From a checkpoint of a small transformer trained on Wikipedia: width 128, tied embeddings.
Each number is 500 + 40 x the weight over its row's rms, rounded and kept within 0 to 999. Layers, rows and columns count from 0. Numbers have three digits each. The size before them is the row's rms in percent of the matrix's.

# layer 10 MLP up, 384x128, rms 0.163, rows 214-383, columns 0-63
100:548513500504527573418575450459478539540525466498467469489539474451533431411465431512520531554520513491487445543521466499580513505462433441473528531502570483560483529504504510467536481446531559
099:533541521459487412494369499507513515466441497464479499518535571466491476434513556444522530472534457488506495525501536453523521493509421486488522553462594513475487514515590473512542472544563471
102:522482470616591451511463538499494489441531539471496480536537464533483491471520538471515516509538495455494505474550521530596523495479552478496465482431525530508481467549474505472469479522470499
097:548543520476498437499526485507557449487491522475447389556516489471499486469498481415538452558510547497534482561507482519529525466440452484443550567471581533492508453527434455519512481560516541
099:427471454449490536548470480503446517457484643501550502463471458477499459418522536493515495571466471479467465541486506480477503539546483500440551501503570491506528548465487500512545463550505505
111:500525571452482523483502525484560469443515513506541502461496569437412465488541549554558485467484546461487513447446505490536530582503455487427453481508462505501446518576491515527534540546508473
101:494484489477478528549507543516530474560454461466556502516484517439549516553542495436457470521474457565406501525505515457507529482509541497544546531551456458484588514430516457471540483441510517
090:460407562529554474505454486436462511507528490551558487466500506511557580547479515513503583515467509506473471428422478525507577505487522479489474558469427464535506480491510474512474501488407448
105:501510508487491473537491512522476537498479415504502515484480579477567582523550530425485516504545524521461498503497521528432481424557487478484511581546579537447501554558532553481496509447543470
105:471494527518531566460526512515594502491437520486506496543489420482516533442472495516444520520496523434477500498484504457499464438477511464513491576514558536490516534410485437475453612533503537
088:454531528540478564411500527480544445539479521572514386498586485503515512495510481485522491454517507556460437483490523542502549529471599495487534432525452483429469480526519493515539552504470536
111:482456512505604489497493468448448548493520567479455581509487544435529493514536435504613526477520511442528524520554513550515449481476421528435514524507445432517541495477385476492545513478513491
086:510498461476460485505501503513483473514465474498424501519519502442491480503510476458476490507439537502501527476565474518477499530444541455542534442463505475409530535482436542441504528467491447
097:570590490501533430491528518577458470526486540546448411536548545531485503533476508507494525451404483502469483518492446582522429468510518512444513533534559542541507456525463499546530455579467511
079:489483514622497472515493531429454499505604522544471488466480491474447497551547515551528455497510532466464443464465475561511466511488543502481502546553495497461516497521496518468500544453508528
114:495468513584430564473452452420547576526497528469491446538505507453452439467457505484535584545475526483496513457492497456462410518481468532541502531505492564527550575509484514575493497492532456
106:496436501524529522503532486489545498517395461551447504451513595491433405515473488456498454488509498507528489460554488477397559539521528492502505493463559460499514563575505541553530468435516490
116:560589499472452453527523472490484550456456539506509531420586462470556551519504460483495450524447537475520448541519488576500505502434541509450481429519525481395502476520428496427567541535582454
104:448467513464517517526540481424495499558547497429539514463520468506477446490542511412499529556492521481521496557418432570478543541509526508530496496512497393484491455550541550427484526476524518
097:534561530511472589543483419455488549520475391488502494556498469451467454576501479552505503524467486574558457499472487505453470552523477482525473540449438447479467543561531557503528561435469497
099:500422613554557482492512506444509565480541586521453474494529494451484489568473436433593491480546514505419450498489506555515503545502516465452466507544463475508471482507445538477517480460430458
088:551453523472490433535456506496503502582445509486492507496499544525519499527541488536501479521563483491517538426481512522522393583456558559476477513511420448486577502474501559518561441469454569
096:503502514458431518426535540504536515500502481433565490467496466570592498518534537503462543496455485485456508504439531479485462494503500580557473524447508477466551463554508475505626520530476544
104:510480578553569521533504430492506463518565457514502454478539555477526480509446451469548551546495448539414490525442480542481556550446529497543452469568470462479470472531478505448531571456436468
092:539573601469542495545528440490416464445485452479572490460512518467512441531536479455491483451459506511454501474507512487440499442520510511564473558503491499529412460494529534522527457521478511
110:542524574499517405596506511451487506487481539538469461538521430569496472499490493514524498536490500543512448462476572512513515489486505532480582529481548557463513485466435565520528484515446509
107:512496548475540559471444511460500482528476546479493450449467560481466435547477502496518490455550473490439530552507537486500467517480400449452486512518508499570498497536553486557517463474503512
125:568551530426559539531550509505544456448537461520480564459452501489499500416538508482474475483461519476510489467454541551557513534452491498533439514579468462451551467555517453454522428447513480
106:539481509479488524518439516448471530532540526457488523490517458481476448504500444460530475537459425519483446525535497427491461551511592561547488483471546487484564491500495559451482496491525451
114:530485440542502484580543512541487503512450526507481486505526474544486530507552554538513523495547479546536530398569490473536404459483591470503549576525495507540527458441462456490420505592525497
101:494512436527429484551512457471505452543494560499446529504528563547463536520507512471489484522542457550459515515499508399520615400479589531517527512524487481557457576515470530520479480450507503
102:506499469468468494518509459534509433532495524566477507481565566478533513502600494502448440495572553471523418503468477554512470568483534525527437483416466445452466461506499448453499511449485494
128:473553486435513523481504419518509506481550484532458536551462531521519493474429430542469435449465502437531503552502506481528481459456459540534477492461546542455450515495502448506559434484496513
088:513492545484534419503554498514524448602518470561437529474488534519504471498554487577458502479484462513541496548450508470512455570485467488531537524477564524461470536449558539508495450425520464
089:505479520501533469536443530438479497500544568494470464480447544449495431569438481487450529500506503525525532606571483505500476472447463476451460452514463414503555505478449484460542489554535454
111:530504503502516558505492503499482467539472458487571495507506480600539526477560595377518549502517570497472497535461503503452530426467508486493463594513475428471478509465520462552570511544578516
102:527528501447513458504483464514525470447477484579514509462480525551545441490542458483567475526500497554487520548495533381503461532495453519515468484495454528523524555483608541513558433460536527
109:480561501488459434549436444510529486574501473515526559467538437527509570480504552473518476552509479525492439477474457493534429501516549474528519482515548499508513542537571566447543554502476416
086:495548466547521554526462532471481534518530556481533516541497516489458506568449499531533536454501485499538472537566474566474558495557436542486457439519505500449430611594524503487431557430550503
099:468514479520547401531506497433538483469470510500542563444526455444411557488433503527555526460481447503433479497566476462576552510454575530495539467469451489522470448479511569483474485529484450
089:512496514531459453532476548474479575498553523583475453521489520505427495508578517545525505510501440519511501513535448553476482467448453480494462508527496423509499591492547514521508569484540533
093:443531469564508494494524506461459530459521574494495459521555465478502470501497456435535523545515484490439449550493551537533488517507502459566503558548464468568499492485481573478544427527572561
096:485562528488550510552504559466507534482587462496483494524570526419478554482485426409539487506512546458484536498493487517483569487466522477484559517485423525463476532463498520500541447517498512
090:446519438475461478468478563477509481471470495491551515528539565515534457452469471509484363475450521550493381470496407513429537467513556458559494526489453499522512558578502462517474546405514428
094:473516445494486507472571503430532459544501505495548493458502494541456522482561563519465543503541551566542431472441460515487510475512537519525470540542437511494500512525532493556507500383486461
103:477524426490527494504494518447545546542470440518515511573492446451526557459545494422528553475393515484514511583527536537483516451514477557470548578455494513518541490459485531500512470491486566
083:517525557464525539530477496558557498515428441518443444522446443456531532463546520499482506493479465524459478530496464565406465399440455543498473549554501484467501511518495502568505474481479510
091:493462550507545511500513522494497442496501522460586493536507526543545560508475533480509456502443363511416514451459430572546472504540468503452433499459540464545530487532474496521515459476469509
125:608502461564548515483443509483552481503456452536475541490476530526439496457544474492463481462460552487496554456520493558562471457532492536457420521548522486435498467508487494528441556480500478
128:510527514554428516497518492489529485505541463460447467543546521443494529525549478436517525446506491520469515508454456551456484426543473527466532546469393559490515545490455550511615489435532466
107:519470543444519500485511486424540560473512508464511481460487500454539488493459541518494470547490498460470476426526516405456493493461460541452527502516475615488511520488472453474477555485492452
086:502511539548526476560482511493520434522494508444421522495517460508499595514552471467433525596547488516512533503527478508508520517479483481493478448492502493591477492520438438494549462493491591
107:483572543484491498484465542438489560442483483452561531503497483488559504465519534481496501443394522425521448540419458450508473492462472497539478510515522506499519459551560458491517515475480408
092:526475502430442532518540466493549450526465529461552437512423457489542489525479453546550493562480470516448492452538435525478500450538497519455433506537533491487548526485459503532464477516524505
111:511458519553526494522556478516519494536477510467493502568547468437436483539641423492538498533524439448473474517482532523481559523512570471468458517531511463483510531463389510477501478467552473
098:408472463505479546493499583522515541577359509521496510511427517568529507406491436520516565516500520490438517454474531449477577536474515465511479468525454458420525579479446483462463525475531494
099:545480477538571480541494514477532545492469534525549540540493557417573579553473510430634527523481460461522512538521525473499516486571440473482529525475471457495445431491527477435465446520477516
111:546534441521427533564505557472526499551531461500477481458466467476569484452550428529456483449439560541463498483519408553497494558441499514565545418411501489468497548475486474505507510483570515
094:454470562491606475485532438481494505487521517533522563480517541450551502502523490491531470490525567532474497560559518473533531483478490498476534539525566476538608483569548538540564507585535534
102:491529500481452494460524513436547554544464489559506472458474476504484515448513502532505457443533512443492467418567546542491523505506489470505481467453528503449515516550549430486518540510482570
135:503405604525523464477497464486590515497490517455509454474507547475473529542490487465481491468506495530443562460457453532494498555503485503548578468470474474469453499546452538488473605451453462
093:475452539459448505503554561468518532511432475549520479507454422468466467451461478522642530460557537392539520521508526468501457476520400478466480552520561475476452553531587473522547505471533514
094:503461546510517504532472473544559572466456467468502525493489413484497477507513528491555561486520552567494499519521586471472497561475480515539484526459526524499499519420486525533518514487448534
099:508513463514490451546533514368492495551473480473514543534522451498511477506537415449525438447489543455466516444455437433535504508541531554474564544541538496495529538484466517533459509559442543
097:459487547502431535506506522531532502529461420506493462509503549501409495498545433554502487484538515550437477488414484542504573503449520513463578489521552538545538577472502472583474440423487509
103:576466482498465472526573551578579530468466476533505518457545465490527498546481539537520431542456486480545461485509544449480610431490473542561511538426516492512483519522408450520505513559554536
098:509468583518543477462467507486450506499490475512555549474453495530575476507523542463457549496537562571474473583471468564440458512465458526564534538465503467491485540436519331517503548508557547
092:441533592523530486519542537519523431544550468532501479494551510444501501476517480490461577523546507478510463571493462559569501466462481516426540483486569521420468522469470479509452509497447534
100:463519529513528479560536471494471522503511512491426484475560553458575534549482455493574534436536496439528459509435530529463438474493522444542458520476497496501496517476556532475432463528475538
103:462426490509579489552469522451531536437484527505531479410494477400517484537520421455514520470524479478439443523483485472514551528492491450501487506474473489485478472511492494486494468478510493
116:521533461463504560475551563522494468543550482502418421400481530476501487530496544471490524534504466524500532527451444500581440489538566447441503472475533526525538484552534439461500564439533492
093:422560546491488475514532484492593486479460433546527530463516511497542548503536534515532485462504497419503494492508490508537446519480500463413588560524499590519505487499443476472372528468497600
106:510557441443524561437536511475487466440593468528473504495523563461504508519495546463485446537486435546525507459550512585538505506506551508485490545527566479561507561496431510536451547430457549
100:494476535488548598509493463446519562583483539528562518474486476530513516509497521462535549551438513519509471510512469507485500491557453517506498552469510571512530564453524481547500503463469459
095:459470556420466482460527508546447463458447565524555515482486581488543501465450554495513412472496530538517468547449500448467528487485484526521514452515480499472457508499457490496541501465483539
091:560447552531476495488482471460524545545555492443547468517449507562451527495404509542528575551491475444438519510454561458443508501491524527543478592411558485493433537477486549458536484532490442
104:432515485508563554485507497459502485514501532482559509488467470527501538476512420534511397537482515523461426483555496514560489475455641452528444530521442523438482515496517458472488462487466565
094:456634519564499491469537566481447435476458494449497557540554433481492475520532498513481528476507479446446432488550544491486556510458531486457546528418558517541473574542540532450538520506459477
088:527481497507529489493485467461431463493407536510529504488558496451508494479519459469472573474437448516432484465491535483445475462501516570508505514491439489575432427464516522488518502508518492
106:454514467498485546462459518528529524493551478525501483564483541518445589491489463466446471491467485453516525458530436489516428438498453506506557492476525493496539499485449530492459488488573516
092:460457514524454541491491532499536509562484444449542552465503440470519483459490505518550504519460442460482479490531446505588505522484580610504422512520531520589498541468508527423516455394511553
085:511526447493511521447479513504493536514496458591473486477544483508482448476438516513541510538536489456528499483518493407455510439516532478531437474523471471511452676433524510473446410462538471
109:523514463432540463539556527517515519466542477548505534496514435571450532483496545471481477527516519441494447540552498495573481512534500545543474445512484422517507484508550476519517475508485482
111:526597571461503380433419513413539480460514547517539544503545492494523472445478562534504490527505490572489470553475460462562526492469512522486475514527479540499474525476470500450493536500480528
094:583478541524504465529447525493503484477500511422501523456536519427511535568486521541483501482474521506478498475538436536550439480472476466523509423515501454553550510598475539453495583548554440
099:522552412569502504554585523531402500432493522526472459522526395510451481545554536524496461552488463449468470426455516534508535496444487475525522527506473478505519520525467524487541464509488517
095:451523522493533449587481529448467495500494550512499542442570461548496466479531464567538446542472435480486392533469521435471493560493411430508467466553506522477493485462495507532562437481532515
106:428554458509481422408516509451491464447512481501511514479505454442529535497452503514488469513490452554472483465475516491562484552479533545519548495489486497477571525537517539460527551472360498
103:498415465480491518542576403486507475435515545487498453543447554446525447499532514561530454510495564492528438492548545575476506534511519521501545452485495465513529546514555441533508500499515500
094:537457495529581420502540494465434460486520460479457471525498554520528472527516474435533557573506490525473545551534509548462490524508502513455493439484446486509418500526464452444538466457477491
095:471550474531465547483533521473491587440575483466476466510497542420483510505480522557514524483493525471449490497471528463528489476448490478449496498542505505454517462493493459551504440452530473
097:568513497514414572513406427437521531538514573515523526482510407512495526485493491475553492537509452535546398542504458479542429536427502543460460485460460469501505455519465489499521540494449495
090:429487487463546516536492445453465513531503422500515498479426496550554533515507527505507496495395465505470491516506478486461494461481574462510493471466466515445508489442528506480509461465490481
102:494513515439523457522575529424517451482491531474481576548530423449465476436538504484524448506533417548523547459486509506553556510482465572509550459561500491450451557490469517444428482465498559
087:475484523508538471612520545501584493553520464508444494494526524496565442512479498467485516494474499476609482507472447476472449478387462488469441530498539463428475512527562453486504499509531539
093:526545469582504473559466466480462505436458506478531454499563557462540434496453485537501550486549516504506448535549456434526552455546512482516507518460503464494499553504524494504504639568487514
106:590441536441526456504516510634512548549454529435510437511515507478456494494548522498588485439516505530499548489511496447478513494492487486474461442457477472490519435446500510507521518479454512
088:508502555549547473418462496450565529539463547516458455505478518483475525509479487539543593448508503567429487476488542548547469422495502465500495571518493487502552529493548511463455532462408503
102:499475465509442456453500504532426457506497516541476537482524528430479525485461477510484458467525581569458473564560487497505499482466608388481513449543540452447568538482412504479515556487518543
097:474529479497556497498516519433396433478483542475544488508530453512544459553479507447482566471536524452481479533500472443475525436507475477483509476505491409484473534570500450566523476519616486
092:431503519503505492527419509449421495546475529529527458494478533464506441497543483528535526418516538466439516450461512478462503518516613509538485468546470486416458537564461524544580540447538475
088:498500437550479463502469500530463532529474540500478487468482527540452465576492573477557471501482437513491507446472547508487587472540484484453508518452443511580534501428418499449434429564478477
092:504500477537521479552497519504521421466434442513539520471506529496584534436515501569533478498470487488491443543523564436518549486516493485459532482475575514511499459575549501531521456479475448
080:461513545521482509553482515438452500539430489464517587505535448518468496532479432523551489485453476470481466513479428507543462532532489563476455559470491559462433474565479482505515525506492535
095:502597417520447465537558486539481426400473499438521553536526502564603485472518508458494487529470516468503479481516506451508492493428457463523452569513532544509542468524504522525590482554525490
101:548587446470444484500563457572515514471501486472500541504531455520497542496497499515590388537503482513476471503466583433538563469489482454513524477482478511555543533511459505528564506533503580
095:510468555420519457532460535510541464531466426460536555506577532524546463528454516556481526559521487568396489515504560471481536545489482532537501529459493415472497494488509538439495466527521431
102:521545524520384484503508538569429547510571498488529484462463578534450494549473472486509544420540482495523469508498524573464515487540518469459470514442509446524461557547502544498445493591554562
113:543472582435525521553491501561544502514408455460510419496569494498563525475524511463541418505542475388502445506521545553518500526534451462588491461473567515475505512537527455522496466542502535
091:497463471450464541487451523514475529451483515451558490440483494518567482490495526471476480558446491471449453531566544544550484460500461585518502477476502547533499525513524418500510437499511477
097:524496513487488505430523508520509567468490457422513456441495541477454563571483521478492508512538520474448477569539483570479520516451487524547483526448521482509468473453492422413508515507515567
077:462521476528490490572545498519552484509551504504414436481569541429489500418518539486464532462518536559461496480498433464477505478568440549537490510492457533513559518462560561494493545536504529
106:441465520464504541453479470458476494541440477420579523519570489529583537500517459491488551464470432458463500507510453490534524476456553529533495541436489499493496557480497539527471537454446483
096:511561552553499511478460496516559496513451464459467495517461512438475457473526555552471549466510512509473520480476465524594429514478449556415499439546506521420478497475513481475558579550436493
114:553485552445534497490530472408460527518462502438517475568472531533516500473546499503453510408524579456487490554521433485440581522427580503490509490512497457500506562526526507500528449471501462
116:506502468612540508476516485493547492549516545516504411503508468448460530535516487521552520497556432455514534460499525550552434552455521475487515427501529505480508509501537497449467469555587472
100:454556543490566494556532462462553517541482476524515527568539479451513532571524512542462526409525453512500500503441487527512482492470491486520489502457481494463522510506472540460439507491458461
099:479513547469503528539442529494473522588507566504458472514540522501522495447491519486508425525490506471522428491470561571526390524558520572543457476518482536513545472452481481531441412520492511
108:544495515530578462489477504511530526516510436463447440538573520425423562533462543393450508486515529547456415494560551545564474473462515518557497460489491515492460548488414449478512478476490566
099:526473490525438470575514507498486546494542563546498453483443487483506488490570505462562541474452514527427487517385564536498538575464458490511550503589523429463520544517525483477517421518485501
092:417511556509510496480497406487465516493414446490481517525582498420523481500523436469523486474446496494491451518487549514523485474520478475551460540528463513533514454509507482591547453407481544
107:513515514498485567480515604483463548439594509503434467451559536511507557534518542389482499502423450544554427430516500564508537492514487410513581551507507479481518486434400479507459473485512451
101:464509525470453559538541566476539412472531481541582510499516535546456531465482468470506530485472507536509451521525433516480522460518438492406491605473517537475477485506503485541465524567504492
100:495551553511505515505519538541558546495522582496511486526444480505542465458393530471501559510465457579485552503475542493541388489558445486508490522451580494561539469449461466471439465466556549
095:497510460550485513510489457505495539564493534494394463468514431422489541494475511462480495507505513617486493525599464495522513515481533457498534501498487449469466563460529505559495488425530523
108:424549512492449592491563495548492439516461525473509520503487520545500546557520538542502541520454459472535478522528500525504608547498509527468456496485478475482502513459506551410458592500513525
097:550522504488497514533464531543482476510511485428518475458572514464527549492487530536503472521547512526534477519563483546500469518450549438522529442426479485514515526581474477452516507524444586
102:572502529520531509483497467455466486548512473560489512507486542546580556513532472535484504545550466497479528468454471449491516434459491480482525568458527507507476477480443493510577603584544587
096:465536517490510559483459557536569481536577496464515497448552563469497506518446528540459527546448487533510533576533505505389447594458524448522488546386546488566493541493492521538497443424486560
108:546481467461467480536477499447518480497462502450559571491580484516503462593559398550501491480468397457464490504544540503503493476517537451554489481537555513498528485508470561439528524446501430
101:515469441486546547536486562549487527518470485450574497441474518560541489461488426556419491510521454472469493556543479571526476442479378530522506478483484486484537443518541414497438457495506485
100:525444447547434504492520423505475523462525484534435494541520481546485441463491454486571536485541502539506489453567496480545486466501518566471560508491518499459504561423495492395509474513546434
106:519404584514523523512424524426529500523539453457542488515510523484468508517492507527506512476450558531412466428510467496478500560496519523549518380481470488473477500544477587501456592519481505
103:474421501451462459478480557535469526457460451533531498497446519498491475524509513489562464503402531488553513518489532472403533533436553451492437470454478466404539537556490492485459482499433522
111:466593557505492457470550522469508447471484450538476530495529549510429539488513480538470453471553520544492458484520496533514472596515495518458483414463492499505509457545461519510489531397458468
094:524518533553506448488440479434474519432431516514552498548550507511554487504497460545484504465474440434470456467539508456507571469588585463536517520525403525527461524540523580463539520512508451
100:491461576432471483492472497565511571482463471440444457478487518492504425489510485481533504495527513593487479536515475465473419549499524514532449414440487486508540518490528475493452447490454505
087:458496494471509464497392543477539447480565505529539512376520500554576513535506495501536484456529440554508487521508495464513411544514527464524492526454539494604572521503518476508528446429516560
109:488467478558567509504538532506491522511482561513556535410436500486547524538517465531488455474579414564459476565606567500485573473484563427492486471527497468456477547473523521514470494451565542
098:482416552521468513433447430399469561454458526526520511541440531493535615491502522456536531493470456550504455597520517547479490501529481564554475513532449450446507488542472498510560497486512510
097:518473481510483560429447556548494488504435472489526466516511552580508503552487508443453536505565465508480469471546465616558464448462440543468494495488502432488456535574484525458514461534475488
117:572529439546540536534469553533449497508507449499536417434564472445469532519444547556410563520559480513418495498564499518477498438441468439518473448456486546517481537529549497491459522505458478
111:444503429437466448493526521485504523502397528534549408536523501454462553470449546445440440485443433493570477425494514557570455565523529505544558520535483504489511518526525477466518452516457471
099:492469460517456474487485497471564452526495523493532467506478480571522461550526512521563535487487489505528579450584496545503468495497491598449557538418469511508543515439427525578532518500482511
096:469534530489568449474537481501536512519456463516557485469506512441643549534476450467542489521448501505506473466497538425466404499509465562473576521549496487499532542502530475508477468508463524
088:532551550511477529535527501568516512521553525499510443499476483412448483515461489457532595514494522592529579576500445505421466481535435483554527478526536489497477498516440518483517467517563466
084:530558478465416499511511481506363520500500513551544529538536500488517473504505580506486534483447410525444525552572493498468437466505555485554480461508431491504456549464505481520448458559428435
111:517555453518572521536545452505493457518541526473455499519493515438501459443476425559491472541503400528438512445469599557563486549567504447444538523537541504498498495484457507447505477485531501
099:432505607512554542481411485517539486533520502550438559463466496484550538489474509547466505539474536559550485459464521452457466478477538541504540471429521574484496549506454503524465468490560571
113:513418532494504556582511515575552422541518547526492427527550495475518476475564481548522498505559449560491452472506545552513490470489505557523506523557497480464459510452510471540466451536500536
092:494478479463529506531507484421461473551472567500571530486482503556473580499494489514457453562462499538545414509493539505513494466507509491529506540497500502536394480544506406554488469445599515
111:483570480528555482538540484501514461556551492498571565499531534528535543487479468468467548462470517537538509574527501529496450531523450415442498476433527575542459444457471530522534483543576506
107:521526495543552490484530453567480491456549489507422510542580606468501539466461495525452569460509465536509529523474468524499422460509437466517601498486571497551531507417471470505441545555477508
111:472576486487481408532509522496418465469509601515523548461570499465538515449522507484487486525549416525576480590485473448510501517507523520548514525532555525558493566534536456470494520509567487
104:462443537440466468458490501438536523516534495506520445545564472534533500499550493504521587512482490538447475454573447486576382572488496530460527496516543487555515492465553548501482449446401499
110:533521481526511501523471537431440566508539495482499490474528548498502514479517453577509531482480532481484523435544505486448476532539499516560480436463419519519492477549490518500465518516604557
112:503502428571500449480548473447449461477463475581481526541538511528503531498446530507424486531469515479467514526557473543566535479436548452422441407490452480505567480536453518484481567450549474
102:509514509529524535522519507445508504486413492536504478493518514504483438488477499520417462455453525501557499452486503462460473483507541516499447503451464515452467479520527506598491434464513651
081:487456466498520485587513529468549434526519497437481518504505493533447450578568496537493434517535517537462462487493478463544533496460501457564506478496530414555548493443473503524480517457498487
106:496547482490592490472480455450447532452515491496536473490477527520480499559502541480541528471420540453491509484499483495485520480541493551562445447530395509520489484524579549502617466489443500
093:544527511471544585463456477570517475451522463489427482538496540427511496486499423517480468466473475428478559504519480471547444474465436447538493525428575498463527542539537547541497485471554521
089:510483466427434388480465575534500549433571536509567480542450572447487546523467491493517482498552493485466544443491563482502462488496428505483523484457463464525464586497531518500515444459473485
113:535445483515471425593480504514534433487487447460565429495568523462485548530555505453550461501549547441450465520548549542534496552487518499484460474508469462492422509466587498495515476485464581
095:572535492420463570441542517501419520456487538519503473448543520569508538500511465541478491518501519418553473515422413418525561464464494529479468488519538527423466532548493508488515507513499512
132:498416502547502578467542463451465506553468458442505430491565483507513524636513455447456533555489510505499479575498475516478515457445584545485574489483500472545464534512522502510461491486516458
091:535555503559474424434557415504516502438531496502518520521503426503453514422499500478469475529452557514469425568498527531470472547511443537559550508493476471527514561490506503537540495511509531
097:499509448480406516446586575446454496492532506507514476455511516536482426510547515573475499494488455529520485513440458456515436502574495536514544491512549487529589528575496510500496516542492512
103:462554449430491496454505479537499572517425428488494421464454474586559510498480481476532480476442495444507488502408512441510455484527553537506477537527544555451512509408507539517486578502481516
096:504521518449438482515542502491482514439565557430552447531497480521482521555504506573511510550554454447513467547514466531514540499493508540474498496529490422537511592483506461482547482441440502
107:519485509524520545499435579472537527536469483491570490516516505488426464488537512455502501511545457508417485530516483472569487575553421556555549523515509510497534486551567483455500547550515501